Part of a small language model's weights: a variant of Adam for these matrices.
Each number is 500 + 25 x the weight over its row's rms, rounded and kept within 0 to 999. Layers, rows and columns count from 0. Numbers have three digits each. The size before them is the row's rms in percent of the matrix's.

# gate: layer 6 MLP gate, 256x96, rms 0.139, rows 85-130, columns 0-95
# up: layer 6 MLP up, 256x96, rms 0.132, rows 85-130, columns 0-95
# down: layer 6 MLP down (transposed), 256x96, rms 0.132, rows 85-130, columns 0-95
gate85 105:505466488543511541537475467503504545532511483511513488497535515473520479493514521462491495471471478476514545488503499473507487531498526523511524491488475465520475508492473472495464493536486462573483464515521525496470518469493478549477546508528509464494479525533490455491504482484483465516
up85 105:512524473507548499456498511500471476516456505497472464508482461485474500498507469506557512484526498481444452494510500488513490485543522481470551487517497505432468553500472484501546476525509518514492501503512486503489512481524554487494515488469523500501514506479536526517473492479523536470
down85 105:535475469477467494536513531475479524534466487480475496468471513491481509471541454518521496508478487503505479484476495479496490496506459453513548507486526492496460488503503526461566455498497520461485515492467489524515503500507485477503512549471518528466525516444489548508529513475483519498
gate86 100:552449506474462513485532497497520529515495491537501509504464541507491452479465509498490515511513575485486501488512486497457496507502476534487550525500481473509489469471488505487469509504509533500459511488485490537465464452510521512512500554544517470476502497522488513463537517488495503463
up86 097:460502524489486546511501489508476535473521467506504516535505518521513535448517528460480492520523517512539511476507490457514514547523490492515466459509518491515495506485503500450478518508531485512565512479466482497516544491487487471514469502524485488447504496504438495481530441508505502480
down86 092:469520538461526510495537473486534509443479486513502493527482494524489472477493531526485514516517488512478503486525499508485488504484502530557521494490477549535486516470513489512516529525506516504526510452500478511441486471468514521491504554478536504522560479496517483483533439490527512481
gate87 099:482504494462505542524489476507491479511513479484456476515467527437474483493467495480513522521525509513470494448434482497502464558501566510506509534490520508499482466488478514501506534488508500503473447477471513474514472520470503513518508510534486480483515497513495500494480499481545440505
up87 097:468525513513510486478511479499508472518480523513486504491451493541465482456481504494449488512535491498492537513486514518530487426467501498522493536514491492481535499526508495504504491514522550476533509478512491568550495503494511481528494501503534484514478456543473486493513475553490545525
down87 100:479483518473529516528489547523475500462523480466489497503480502516480526488528510507498503513524478493476507525501470481473462555469435496492502467490489512480544479523555494501520463462495498504538500500514433551519532476496486497511536489544539476512506519523494485488465490536509497483
gate88 101:511503473489510473535452509506524498529497489476539526432492484433526469467499496531508475483515472521456523516482520531504506480484501504512501555508489481478505535506507493449498506487502516473525519540436499486486450550507503491504485468532520520487492472491501477515466462494508481491
up88 101:504498515484528500476554448464463482509494517469473525512476505503497514534549482486469502496468521481514490486546484489536537485557474506510494510490470501499511513508477509517481484509521498549466496466469497506508502462493560529459525530478526505523489481487486549501496504442461488476
down88 107:496520499459520514473456522452475509539461530493509498520484488515479527498517449502472486476453513528523496498494466496524465504534485506469500497472476498513496453537493475490506470461511447503480509506482523492521580477532498491520503534476508470523478542532523471461483503495507495487
gate89 087:524512536516459497472529473523491496459490481540508514472521522480504473553544471514509506518507473492537492475508513512456515489524515489504481491497522470502512506516514492514547489481473491505522513464522473534513530519542494469519525509520509519477473442472460486477500509471518413493
up89 107:493544495509435532477484473525471539502484488506470491509497512513548490497521481494469533474538500518485496474423573478491454483494496488526517491489476498518500501483502509522498480489526508462505482469501524491480495487486537481492487494526462482488507472534483540538497561474492495480
down89 102:461527481509519544463533510481472425487551495496496508548523510515512491517499484500471536484495459534511503507479457501516498505513512495496509485511456503484534507493527499520508508505521473531462550489526546448487456483497513488487480509493486493496511523452452557511499500506490530510
gate90 089:466518452464469502476505516528478528516511486482510510466490482532496491494489539480506522460498518506475505480500492500524563521489496524548545502521474559530454478486510503487483511506530537518471528505510488523453440493532498513478479514473492510511507545486487526469453507548502502498
up90 099:483496500497501504498554493413510510534485538526518572510539488489479521511491500517500474458498501485496494452523490523479523534434497500484514515467508491476485528497530524484480453470490495495499508505484495518549501499497472522479491506505491477528503500506531517522482498519518544563
down90 102:530525515481518497497471496516502494496504539478504490462481515490493517503530527451509490519487531524508485516503483501498478479529494505479488500485496522453522538505490529491522345493512491528526491522504514498487531522500511461482485468484506475475490491534505490511486484510495490475
gate91 113:532463526502483519497492516522565539527511465493487498493498505499503515467527508497477462513507497537542501492475512466512538517526486465502513485474527481490466458467489514501528555506505529498509499494505530538487441525519501513509472451535523516476485452506490465472481451495527465490
up91 110:492489518518458508514500473484520526448506466485491496520459480495475486497569502524479496520515505487494493540481502445528498485473494511455475491510538487489496504474493504502518521502464461521521528535485489508455507516484514497503532500523570484528467481462515467452525536492473501546
down91 103:506473520494503525511502492557503513464484504517474524539524467508508544511508511499502511515490513511462479469474516479484550493484473516508459449511488472496484511439431475468507453437471553539462500519494485507485522549495502491522504513499515492486520504499501513524502513507528478511
gate92 097:516497491531528489525523488521502480516514517503477485472486560503511515508546488523534464530511481499472512492493458490499528455571549540516499499467515479473485514482492486490544493516552487521461520504541455500480527524535502502507460488511531481499533512500463486487467515517533509476
up92 091:494545479498528470543536461533517510520516506520459509504501498540521536522481486528514535539472527504486483509497509500492475517487469485456471471503482467502475484517452512501531505483472525479533534533460474531531477484527530509530499484538470504535553482522502452514522488478516514510
down92 092:498456480495526540506497491481485501479529476463507517485530512525483506554494470525521473516494510494505536493504505519529544560536457495443490488510472497508509497521472487558466511495500491522503507482447534528503489500515481489514505513548527471517456498479464478543477528477493532471
gate93 104:486485412466504513527478516503464516487523539506524495540493467498477495474481498465535530533491470462472485475492523471490529481506488560525516480504487531547465511470470514506498495482491500536488511488481474484473467549537475528504509525502533522479520521498480495493471491497478479470
up93 094:485511490485538473547537527477507524561491501515545476502475523499481485450497474472542507480498478465498501478502507554499492512493501521510501535495485543525527503469508460481511453458508523480573511492500548504483471521522531538513486494486499480481496509486528512515504483504547516478
down93 098:518490488502470510499503493488484568513494535481492511479478532516485515512467490484511502497492525508499493468529500500497476463473476506505513524499531522528531513510484459520496381525470500499528524513541495498490527529471497537522463491486535464492490487491501511515544512549491499463
gate94 105:516491471435493472483517470513536527510500440538521533491503506538498525488470501487523463478444537519516463477491506482471568510471479497529478533503462502502510476520500513494515521523516502530483526517499509492511506475502496527502484529462507541518508507490487478519530478520526438530
up94 101:477486539499488467477464541490501472461490500445448504512527524494444472521482486514480467480496481505517520475480489491462498488482471490522530474530518496489524508499522501492467513507498527555477541490488470460464512491517495522469481505499563460520549495514523511484455488524502522489
down94 098:498531528508552528478507471495502454464528538482499513502533547498533481497478477505486499465496540514538475487508484478498469490498504482473492477493480472485504450511530532498492532534485482510491474505487501510490478481542483477454531496506553477502519488524475507535498451459509568522
gate95 109:534501471481483523508502524490493471523547529506493473505451512488509473466482482503513442507504485545494507486558473518507525439525485565507485482474510488502484496500500522481526533513488477559465484491545478539518480512506506488497537503495538490483472487535482480513474481484537531486
up95 111:528484522529522515521501520504481501513521515464518515495470462496518515530493546487523504527492502516454445461510489483488476513530479500528490546469482474517531534486471436492489490535466466483512502490506482490514526528484440496522527511477445514514468521459462500520471507532488483483
down95 108:485519509475534471519533471525513499456537481502469482515488463539495511498503527533511501481465484566470542514489499495493486527559490498526501586479477515516506486491507521481529519514510472489522481499513500506506494512528488490539513551451493484524474467456509497499471464508503503529
gate96 110:509488447497529485558503458501511516538551498507500488515532493503489477466486506460548508498530524493493483448501495516495513496519536527486490472500496479501505458561455504475508490474506518481486493509481529539476468492488481456554526469542500505499452528519457513512505516497523511504
up96 100:527487493485496494456512484495468469531510467485480502533541505548473500497500499505520519488551502506505496492475522469497499515564539459511426517483490476494484454517504527503494512540507519499479490519507506469470492505462513500469488515505512470524520580512443519486488481492495528483
down96 096:510482504485448488476485543509544493439519470517523510455514509488542499513479517516505516480471487498509502517494514516488487495495507505515465517533505493538502443484491490476532450529513504457550532512485484501434460502536556509517515510506505517520467481484536509521508473541510482497
gate97 100:542520460511497506488494494514491518476492495498494554506531524501489532479520487495516514524515486514485488503455485497485538504482562483473496517489501497493449513476513517473490504539500505477465465499527462459447527529448503521490461464486465516460557507510509452513533505528468512481
up97 101:506520503473484504497505485531536537534502492505499488454504481483536516467509488495520504460519486538476548556509524510529497481488512495535550545496507472483505531493511494454495489484473520502504474524467467467510557496487518507479494517466458545555502496493534477495523539519499531466
down97 106:466481502513493465547501493542493484534460447521511457512494506480482493462505512475515478487560516482540500508532531506481494477501520482514503481459496539491513509447492555477472474469464484446491509487494479500483447476509488473504489521479467516506512481515495507512541519504451514486
gate98 105:486451504467449484506489530518523469489525504503524504484494499491511541484487489465475503482463487518531495507467508516521509524485523475495507487514476514540491481476476518493547548520538517500478499468491486510472472473475528547513552493498525529501485523409491501459508516527462493514
up98 103:519500516485519504480512487459513493536511464514500505559538534506492487499513479478516482482516543524522472457474482507485498514505521472448521464492546473516540512524509496492496525474499534540512553520485484472499529494471475482498508470457482483519481509476454497486563468507505547521
down98 106:507521489491509483490547482537497508518545506501566515487539494506553493481530486528479491495468485527520460493492497475478515470508500515506533529498492522530541520533498481466449459488512488508508501494497474486555550488514486529490495493458525490468534489467484442549517518495505488484
gate99 091:478509519523477534476541504462495508491487470509475497511556489460490494509498495479516528504503506504495474490522510516482479530524486467530511499511480531522495473549437509481505529491498516510525529545505530532497477522520508506522497449524502463492498545501488531496485476468497466404
up99 094:518532486468538495492470517487521505471487511526508512514552530514468471482485522556523513495513571464509528497527496516503523495505478493453478510506485498504482513505482504525489511514484454476532468528465485498539488537523480500468552487546518509479531556515516504541494524502485485536
down99 097:503472479485491526519495539442500532507512473509482510486498434478526488537498465521472515472473425482489527514452484530499515496505502517508551488485492489484509453467485481506515537502514503484497513467522547477492467512478494455511478493497508540546485521512499460525529480510504529509
gate100 100:543463478492521513505517474502479481537500511498494471517486503435493497530470477428533511512547489560499509510531482469513472494500510498463518535497528489492515502553498519493539483473500498491460522473505535500469499522494519489458495456510515500475533512493461502517471544519517530479
up100 102:463490459500486464511497502516542488486484512476529503508482478529487526481560483460495472478547503502496525522503525507542493478493483500457520459502480494479496464482468523515498504520535502489456468473509514500490501496520453494545484490550507439492494487535519481508461513452455530495
down100 101:498509544476525561506493536473487509510514529550513531478546500498467480504516505493492477497557524524477484545490498505527497487483513473485479532483499517475473548525492516471486455542488484531536527486486459543473455465504474488490494514508479487504463490460487483513538498517505487531
gate101 101:496494437519452528548497528494504514539501482512539505489481538537468503436481499501477558462521512529508503472513523477475488508505497494476511496436505520502501491500475552458514485525483539474496496500528486502488495485537527481491492516555514524497485523503506504506466475511514494546
up101 102:490524526529477506499509485464525496534501526519481487516467485511502508529553496555505527546458507481532434499461499542494477475454506470511488502464508455526494507487503492486500508502538488516478466510489509520506476476466496522520501474575478471477467512501495497519511470506531504458
down101 103:529529500526530551473493488511506446464508480499493531445480495518524459490504550493469470531509474482508486494521506529453477474502488472514527515480508470472516537511518517455506519523513477546502473525518495490529488511472531470518492475482496527492489531498513489512499481496516532581
gate102 094:527510481508552487537515502492521510468557510489455477480519478492497491438485507478465479509549511456506463453505504498533532513509492479506482471503501460551465502487508520457493509493500454530474517499534531521487465512480520522543508501515471477454514507518494514497455475495501515494
up102 097:494492495500499533471520507493515507503489473488471511522505491529493520502519474495474426502498467471500503528510537454459486469473501530485525478483473503498495454455567526497481473488517557495469492483531492481535533530531450481451497520460480493502481474521477477484500471484511509493
down102 096:513540505467481518486462506466487483525512561532495469474474533483508495538551455455513448515510524493513492490524554492530511505509491497445514503518512495493506488497546492459519507503506495492542495481485483537519497456490498530522469495461484470485480476516476510522514501518538451509
gate103 092:507500467488535557506514497496476480515519486482501521531467471501500496468489505553496524510513486501496468531503463495536543486514486499477485477487525507497481496462487536507565509451488493487509509511511540508472468521439447475495485489487526504496547505539483463509448501528518485462
up103 094:482480516479483490513559488481510515502494495549489536503483485487480461493482486442513475492472487459513520489504491489448534560485504474486492498480473489561481468490475501442473485513464478527489515533523504520482507480441526522517480508514513516469491526472503509459516500511479464478
down103 098:530513525487499511520511485417496485514508513489535511499448458513473479497501480512490572478496505502488487532515512551497468490520484500475503481552504484556496525500499514489473555486488464512481489513496519493490581526459474513505515482503521510529486489514501485457523492489506489504
gate104 097:539506466448474517512488471525505492527523494508481452522526481499516452471465518486507513490539545542500548479495486510524501524529527509499494513513444509531492499498516494498508510466529537542493485467482518497525546465520452512492493517522464482490497520487491535463530499492560502514
up104 094:497501482484519504505456523522508495466467479485490503483493483475473519487512495478513536497496549518489515546485477518533474521441478484519496520483535501524504465470477476518530492504468506515534517494470458503536525496504494493520498442486475510558484546506490453540487523540506461551
down104 091:529500477458512469543511533527512504488492538520492527528516470498466496482494503493529572529512496518548523505507536482537516516513530538492517564492489487524469489493525487493504500511484514494455485533487553494500453501544482517512476504513493478516498479503545487516512490552489550494
gate105 092:568503493469468491485526478487495477434506506499503501494517495474520484489517490519544486459509479470500552490520487462540507488516476546506508480522490494466450550458464483441501499497498496526521482481489504491530491525492482525523509532505487510496527515483525529501444531525525504485
up105 097:480543525515527456487519472486530480480499475449521497498538540511552515515482504518544532526484491502516522501486505486500445513446479520501508488482516510516502532483500456434550483471480495485536472506505511506495513518502501503496515454487542556501514521515505506527489523513513463467
down105 091:498487537462469510543494503450481526530551517515474505443502535488509462527472535543499483481502536490501492508511503495508461528453468503508560549475469509533469513487505461520484466494515479497494485495541485501503460535487476484479493533524485486482512500480520528506520505538492502478
gate106 119:520482509467450533527475495500517558507558472486459474525531504531517489502454512470476470484481516498529502529516469492479534514519493491498485515485489494575465461497509498530485517521459499507497502467501479523467477469495530457511489476477517506489519522489493544511496511474502544468
up106 107:468538509499497465495459482472489499490519489489500486484495500530479487514485489489449456494526484484480538463443529522515493482457527524509524452488551528552515469488519521533471496454506493501547454490500513489510511486517503466481433496482517466519490526500473486493480504480521477511
down106 108:482478436498483492500493516471532461507452519496515490489502505429532497520517486513511502479491515481473517472486480464499475493489504513451525507532539532463510506521542489439491515478522545466506507493523464489521503486468470544490460506481480479494516493515539505452535484507493486482
gate107 085:447473518485502509491534515496497511511536522503460497481515481445527529491514459514490465501483465494509475473497483491476529514474506513453461503480522481505482466484445460478466482509479536509539499470527480536483493515534456472479478487509467528504505491504513480461473540483526504448
up107 088:467503499507461488499493522507475510496478516480506516522517534454505499528553516532521515528507477476516534490493530508520477484477510504490509518481509471480544543527501509505490499509511497452539479508461514532508494531535547555473531533493445467497531518511540525522446495475477516537
down107 090:503438514480509490486505508512492469504478469517472514493515525486499476478468500498526503517507463548498502508548488535487507498506500466436463466495509456524476492501493533477514453563508521485493539536521462524483450511485515514500484518484479530469475480541528524502545493502523505468
gate108 075:500530525450504507473513487494489473536528499474476476508532506515484525499505455482508478477508523530473501557473523492489530511480495457474498531469537531494516469495462446520512476517525558563513472495496483501494464460540495487495530530482463498503502473500469507490514516482459495480
up108 087:495522439489507503506487489524478489446478528514512475504541517506530477524519480544471443516535474497492457495469432489534539509479488506523500484485526522535473495488518535521466479527534528500470462488463502515500508538525507524511455480492503479488473489465492507477483487510503465512
down108 086:467484498508499482474547514531506549513524449538503503497501491542459542509479494520521516495519493508472501499482527480481505454510533486485496544494504536484495511459496439536487482524536525503497522484507528475466439480487523511498479528510499550512532515517512517503495546468508485455
gate109 107:501493462452495546520483499523499521518500461512520455506477502436515502484475466499504548539511498458502530447496477485430502517501511528507493503497485508507483506503499520495486493513523516457479496515488466512505469495545505487508498458499487494474490531504427498515471511485458533456
up109 098:517507486500498532481516503482479510528491507531514506513517524508512534498528472526466556501486492456494529474510502477437475545488495485478516509488491530501441527503488539555495478516519495486513485538477455486522497470491512551506526485512486500500516485544538471536467533502478550470
down109 103:510505508516530507506483509491535511495461540483538519475491482471513483468517505507510514534513497479474523460530532479484532481510493479503487513531512513533532512475507485514473380506506522506469479510537507467469481478516497497489515492477516469494486490522457487553492522494487543468
gate110 083:519516505489461545528496491490471483513499476499516484518513558494513483517474501464522538474499511522468521504487478495488492518470537527549505527521501537492542525546486479536473506572516530512493514472490484459475484456500515506492496535526550519456520473490525494476509539512518518519
up110 095:541490498509483491484565495507475485496494535462511503494498538545477482500531519472559494492507521516490495523488554516511503506515485490503507561517521470475523486504501449508532469480498484525506460564469480524508518470496519478500500490500481480489452528512529518474449508478497533532
down110 089:533515531504503487523470476549514475473505532497508508482481466512526505480553494526471506556464503490554506513493483512519517497519476480476521483485521475514536520508508514433485553496464454478507496503474513530523541486457512478496519517501501457496458505471476498469498460509523479515
gate111 095:511523498522495547510525486536535515526532485531478535530540513502497521472468534509481483509512503516532482463470500529466507552506489497482470521464471494481479490531530510503510517513479536507470561522460507470471483524481541507523458447492504510483487474505450473497517466480514491487
up111 097:482536519513497549498521507525460475481484507471521507506516496505516472512519504464493506518524488532507512452481473503495506549503514496531529491512491512528528469516509460475501511475460499525528507486471474537457526522551468494441498487466519507480546567521532480499501488508521538463
down111 095:507485488480481489534510469456540496533503535532463480445500486467511511499526443523507523485520550516500502532534521507519475503483483514522499483525449455527500486493546507486493499507473519547525476477472462538518457493561499518538528504466500481522519489515520491506487506500475500504
gate112 129:509520471512473544526448495505526523492548506473486482488547507506500449494502493475521528484560479517519452510479487490469522516502496506496517482484526497546507502529458493489540539543505501527494487495479538519459477490496526504484530471554507485493519511508463528504474530511544490465
up112 124:509484519521467525491509488504494507494494496487529496507558475498535509497505468503499495489526489519507500482485459496491496529530500507497502513426495517531590501549524468506496518502522488518489557508531552517504515478483554469497528518501529525524457479441491501508485513513533482489
down112 118:506535513527533535439535509491521501473567519479487480503495494524529512511488521508487530472544506517512482446483478521477495503510502510540492498530490517494517485456512510502504416495466483532477488500516476481487486505506542532526519521502484556484445495475490525508502491492524480511
gate113 092:480497479482526489556546482484516533511484507478524422520477496506502495495497464509473516508525490488494480490466519445493550486498528554492549540519469514531484494489522493527493533547514513467497513504468476481547470511514487487510483490482471524516539527506506481510481463500478512532
up113 090:520511500494499499486505509483515498459554540450536495478474514511471509506509502514507499523515515502505482494462557541488466519455537473514499511515473494469476542478553514521503458539492467480528507490488510452516510502498561504477509492513508548461515531535530487538483510507476478492
down113 090:536539489446473521532469497507517475472450528527521531489521512459460497496477454485487489518491513502518481562521531521471489468523471499494479491473513512504524506493458538452514461487495459530512485509501512513496542505455494478497501444501494489484485508488531473505513509511501459536
gate114 097:540468513506508490530514501528487507513545519477494448497491511499550502548500475518489524454505486546482514459485527518492527490527485488515479465505482481485506529486459528485517539504503532506495480456501485511460470523512487508528503537486505444467483515487455509490493513502506541425
up114 096:472496515521497463498484475494495466507500565506467523464476515535518517499522504483451527487478524486494459494506512515518493520502482481485486451473471513514495488508492553521527477549505527489480483484498506473477471483469524518487487517517536445479531477507529485525475524464513571460
down114 100:521509502503558517519505547512477494444522564457523469526513495494480511499465507518501498479515478523496512484522503520517521541520480501515468497441525498518531491524533476507505426512507519481459526536527506528499500485521540502457504505484514492493475519478520467530545512496519507485
gate115 083:512487472410503507495502546502488476503480528507460516520512494460510501503471496479467492476505494467502468505522446475479509502531552484491482560501474483481526488499528455510471473512507513474498483492494490566507507480482522539493485519515513531506488548510477532512516509488508549492
up115 093:474549496528473532480527498477480485530517482566511501494498479505490479474515509443512506454484449476468501474523544492490499532482486521508505457516505494518463530506475501475506493495519493459474492530459513530527487514502520544472460487513456481486514457495487508548498484476535479487
down115 089:493450476477495494530432497508512487478537524493503482461553507474510546522515482458512457512490511548556481486530503501492505496538495472450506507503533488505527504523492514476527485518515486517497466523448503525514465526520505511499513475486535518477470493468495513504528553465506498517
gate116 089:487517518497525488477468500540534522550509536521506512492483497529565508508451472532496539515485518484522519535507513490453522478498492497456494507514454451519540494495533511477490509502508535519517487522441502538489525500531497503485459509488448502468532513509494489479489495494542534479
up116 096:474566487513488474503464474473496533540505449525472512553495486509486501484504517504515505522455515476545517496506528518503518533505529539497522470475499485538478493553506466511514514446538500479487533523521515516517485505489475522501520464496476478489543503430487476523500503494485481487
down116 099:508490466488498505523470509436471479502507549508474504478493538476489470471518526481474459575458467534527459491471494479474501511497494456526524467487510476480491533501515499517496474501507507546499512519457484537465510520513496509532508514534478498466497519461521481471488480485521470484
gate117 097:522488515488490499485500522456514532495477509524503488529492505509496457436475477483525507477490529498487480471464551509514507487477467571503546488486499488486475535469459520477476499526483487523448511445480534517483514496542506496520472512536486509480475554496523495478480465487512508481
up117 094:484488503508535507513498431529484529477504489459507520521503475511485518496520454515521525517479510549540499548542517532514501528513474521488461510494477508542513515437518471531503490490515478516512501526467520474478531499493499511504495533427521518498530521470505478464483473535503483521
down117 093:498520504493488501525469525453534494527489527477472510514509493504519479508502482535491514452547539467497499450485491505504525472527534505489523534509453450495467467476504518485499457515484521512529498486528523506491498508483469497493495470493497468453544458528492502506520553475451545524
gate118 094:456510465495522474538498453510525465511487519470513524475512528495522490510465487531516514495522510528467491508488501531516506479485519468564473541487505485532499497546528472442441498475478510504491515484456482505486484500519527501515486501497526514556475545511482514509479459507486541526
up118 088:462484511489486510517491511423481491487497473469517508490534514453453488459556492526429528527509476501504544517513526550503495514528515501500522539497538519506518481505496512490505480532474514484508528527474491484530516485508514490472501443484508536508472550523502530522487492495523508497
down118 095:507516527486500458543484536588500447485497517467539487490522484467568498477505546506466545493489518522517488497492492492516504532496472458493522468514513462520544529514514518470528514487497501521510472489494484507487483507522455506478491473500496505530511520472480493493483464517495458505
gate119 110:493487476543492467475483545508518527523517519476542459495500469490492503485494536517469533530550519524492509485459499463483496452539507476455502488492542492487472464508485495503474512483443519481494512480508490508508478532515519450513505502519524486471493508431490483486551534495491481488
up119 106:509492499514499535528492473493507509516511511509548524523509501528480510450527531497479490494485472476533468505515473484518519508506485554513463533508480465492473513558496464518468489488521466492449533459481517487514466457478513498470491544499499531482555535511498460513496489518464461531
down119 109:486454499515532526507477505443542492490553545514511513498509483483527523502498532492515495514512495542505520521477510504524476495525512457491507514459501517530496522510524476502464482495498554550538509469538488491468471510532514527477507467487491508508485546445490514480534491465507558493
gate120 100:513479530507466495529512504534472465510490504480510485516474507484504477492486470445459507495533523520463496496510475492480503530457495490537501524508488538556479484491508496464512506515513512486513541533498478478478449502502580510483484503488497513487530499475475520454528494492465436459
up120 100:466497494448504492500482520457535494514468521522475507484455474468525479512483524499538469511469462500497522436471501491479484449481501515500477513507480484506490505524477500510482488466519496559554448509506493519528488540523464515505473494520515542518474516469526512482524550484486502502
down120 098:526508481476538559479488478490521527532530546544535557520464529458532505516480499507518508512488474503454535444511464521503501500508519540444489493488492505481526489525511494530494485507491482513524479481491506518530548468500465527497496492527495536499514511511482467471485517518462481498
gate121 093:506466531508512487523455524536526497485498477505517513479487500483421494500483489505513497483516508497455488506515494519535441501460486490525497477502512518484468520508488492467447514528513505493473501513463524511506509472534437485482473473494523486429487473485538475489491531526487450508
up121 090:532485466480533495513481524455529475551469485542494479518519506485518480501518468508486493478504494478514533510490549491499492452496517506478501487457513425530535486505476560529515515497489482499537482518507495500470530507470453490502555481478490506470498487469516505471483487515536538501
down121 100:493496518488472498523485512547491495507536588524520524511515475515460489472479534539500469481528492531537530503481477451532495501467460507466490496519547490464480534515521471498521504483470530504491464495536491519497513539527529494515534475523485503540519475522512481482511471508515486515
gate122 106:537484456505464500506494463520479509507525513543544519496447511497514485528469494542493532472481512510498539488502511459505537539499494484539512494473494518491482510475486514498489494519490457532479494508491496540453484493466505443517510503455517521508533499448483456488494457473516467459
up122 098:480473514472512485498513458505507485509489500502496504496562523433480496483477492488504486492522489529557504485484483550460506501506498469495539512534524476521470548508544496445523500423495493504547501536481493491488465506492531496524541538489508470505492531515494512498508522523483527499
down122 101:515469489496471509527527470530509486517467502498503536482530485505532510480481403448468468493477484436480488538493486487505520487493477497538476503480498499522499504499517489498516573454467493502493502469504464519493503492459498481540491465528509461492512511496511470524502485487495500478
gate123 111:500498497490470532519528481529515517524510474463533487482506512471514539507496475463520510519475484506504474530519491527478549556519586488453491535514488528499494456493481464497556519510514501506493528516502473532469498485476496489484506514484527497484548513472458470503520463502503504466
up123 099:522460504523530503510515508503490477492516449494474481488517503535496465518479518478530522514503496516463524485500490497464499510500480491488466465494487456525500464557460480496519499491499504555474533496552519519483505494490502434485500506414461493519496490534500506440506494477516504503
down123 094:484525478479522479519522486487542509519496507505529464489543461502517449526466515529441517499488503475493535453533518534490466436513482552558483482511473474532481522501474486522494497518502469528493525471521504488515478501476522479486514486515484464521483498509489523472480481473534473497
gate124 088:506514500507497524511442517494492489555525507507502469472506506490522501518499520474470510461503434503519535409501551487517491511510511538441470541519509478528525500470474477489501495509511491511499506456502498540510504472464531510465495507466502488467536494517476491535522514508497504489
up124 091:495540514490538499498506557486529512497480483493506515503506523481453487488532503531501478501507475490549495527464541530486518504497485514532528510478507504472543515515457514511497509511491508500522470471491459534484508552502471521528541535503482459482465469473496469537538511457462550507
down124 092:524506467472484500496516482451483462518493466526483497467491511486490504486507496460516456451485504488534496532474501504461484510525523446481503519515481509511496491446449529488499526478520466493481473523487486497524453478484566477513489532544545496520487495543525482479508488469489509533
gate125 104:534450474466494479474504511515547479509517513469519505470453504489486479534498499513546533473464474484474496477526449454491531462445517529510478526525467513540498504492511520482498508508476499466513511522514473518507502521542473475473488530484541501487492506545515480508471478461504471490
up125 104:551460497493526493516500509474537522490527508472491524505480513503488501495513514496532556539464463531529520481475481547466517488443466500480503475486487487493507515523515524452532524512468493530503483501510480515481528490474478505499543494489443511507504535490502502479431553508515500529
down125 100:495516540523533509495514490517527491490519484522542515518490509493519449476489516488510508525469500511481525514507464510443495471453493527471512467493466469467479481531479475468524523517507468508473451449496532500527450489509450472502490525482508533523501460506511501511464457463482490476
gate126 102:500525528507517524466530539516480514492514461529444462487500497458482535475462483501506516488508475489496523470505510471473494514529515524530496473494521531494495495503495488451487558519489487537471499504538488515483520504509463552538463521492479492481502497551490487454452493532516481455
up126 106:536491482496521532497505539462477507546513510522504487469542514553525517499483492545498509451488497526510429497536469518512493505493551502472457497493501514456524492519484524473480496516509498556523497475495459507514477494422505454481476477510503499507474498499529499520485497509501504491
down126 106:520515535527439472490478472478500517472527488471512490503543531483481476522519452532482535500493473444523471566513526494508508501533503500465482518502520507485461503498505473491483485529501498519499550527508535530510504535556514484486505515514519477493515505534491481471536501546494482539
gate127 110:543459513462492514511485508471512517517535443518525494533513518508455472502480454513469456515510518502467453481491500498538516503521498513464520525494502515499478488462494530498494564516518518515516500501496499494463500483486534530469509492505510472466545509539525483471458517547531478466
up127 107:534481463497509509509474508520519474498492518488475497471521477503534515485495552507482525464536514512497523514466516488511492513520502519500469518535501521494449499509514507505462470561483533469482534484517532455483481554547491490522447554535481479492488490523520474476495495458489476463
down127 108:513535509501470474481473485378512537463508435507535487525532480501478529482495475515490527496473495507482492513511522468463519518528524467503512471504480522490503549520514498500517532513511459454528483480495512504484469481504521486496518513520490477474473494493486475496473514504487507491
gate128 078:501499517512519504494535496461478480459503523516482525513513471535487506518527552526497521518485469499524498534509519519505465493466466468529500477525522489473514506492495526499488463433530480439516453504521522490515517482506473509516483519498462496524530456500536562529515551522498501483
up128 084:458507533506506480489529485449519492487452522480485539537499500500487528496509495516466470546463465478518489504508529528523477496470485479531510499503546495445540530467509472523505471504519499485535460520511508481527503457463522527494496518466485476540475469509517497529511446477492512516
down128 081:513485461487452506528453501534511532500542481503496498468513522494511475501475514478519523476506505506493498472478494448507568509523501521512490537517473486520461478481466510498512529537475532520482544487502491512448468538545519489522496516515540529458501545497457488488467501499532499494
gate129 100:497522446441518448492473474485521481486504509492519489499511517492485514477497485509515471493473518449469460503487534488515528476522529529536521516501536533512485491464492423505468505543540495490471517494482495510496459514466510482482535530450492526515468489492521520494489496540482508522
up129 099:475467531528504502489469506498482490496519497558533478543549511480502553453503498514518495488472523520495439504504516505516487509501516454489533493512518523533477440485487512472506516481536511501453476555506524513469541531518490482503529474498479525523489496494515502516539500529472528470
down129 098:495524515526468482476516483532464506480485512488481494480517539495487533499513537570531469510445507526488500525466504479478498504496502476474505508537525499504524460466550519525477475519531482501514504505483524481498434496486504543501436526495490516482478473484512530520449486495531501527
gate130 102:488531503536526508499507511496493505529502521453547505477549527468471503487500484489482492469506462519525494468540482493494484525504523516507489541461500482486539456487459482512518523482503486533457569524493537528489487495551499504480510500496485507482528473491466478478436509537507502465
up130 103:484496536517471526545484506505505492507482489543512519481457516493505557469497535523492507453468462488448518475508532485521531472475496513531471496550460493457519515481501497483506486547518524519519491480536470495491461502496448502496494517504471487547488464481503507529492467497527463485
down130 105:483513461468478497525497499487501508487480553512471494506538468483519498516479493445513523495504525508506508512486513462462484498489470486494501502466485459504535462492500513496547489509516494480500472460458444505516531496518444472481470524538461496498474554503489467509448537524499465477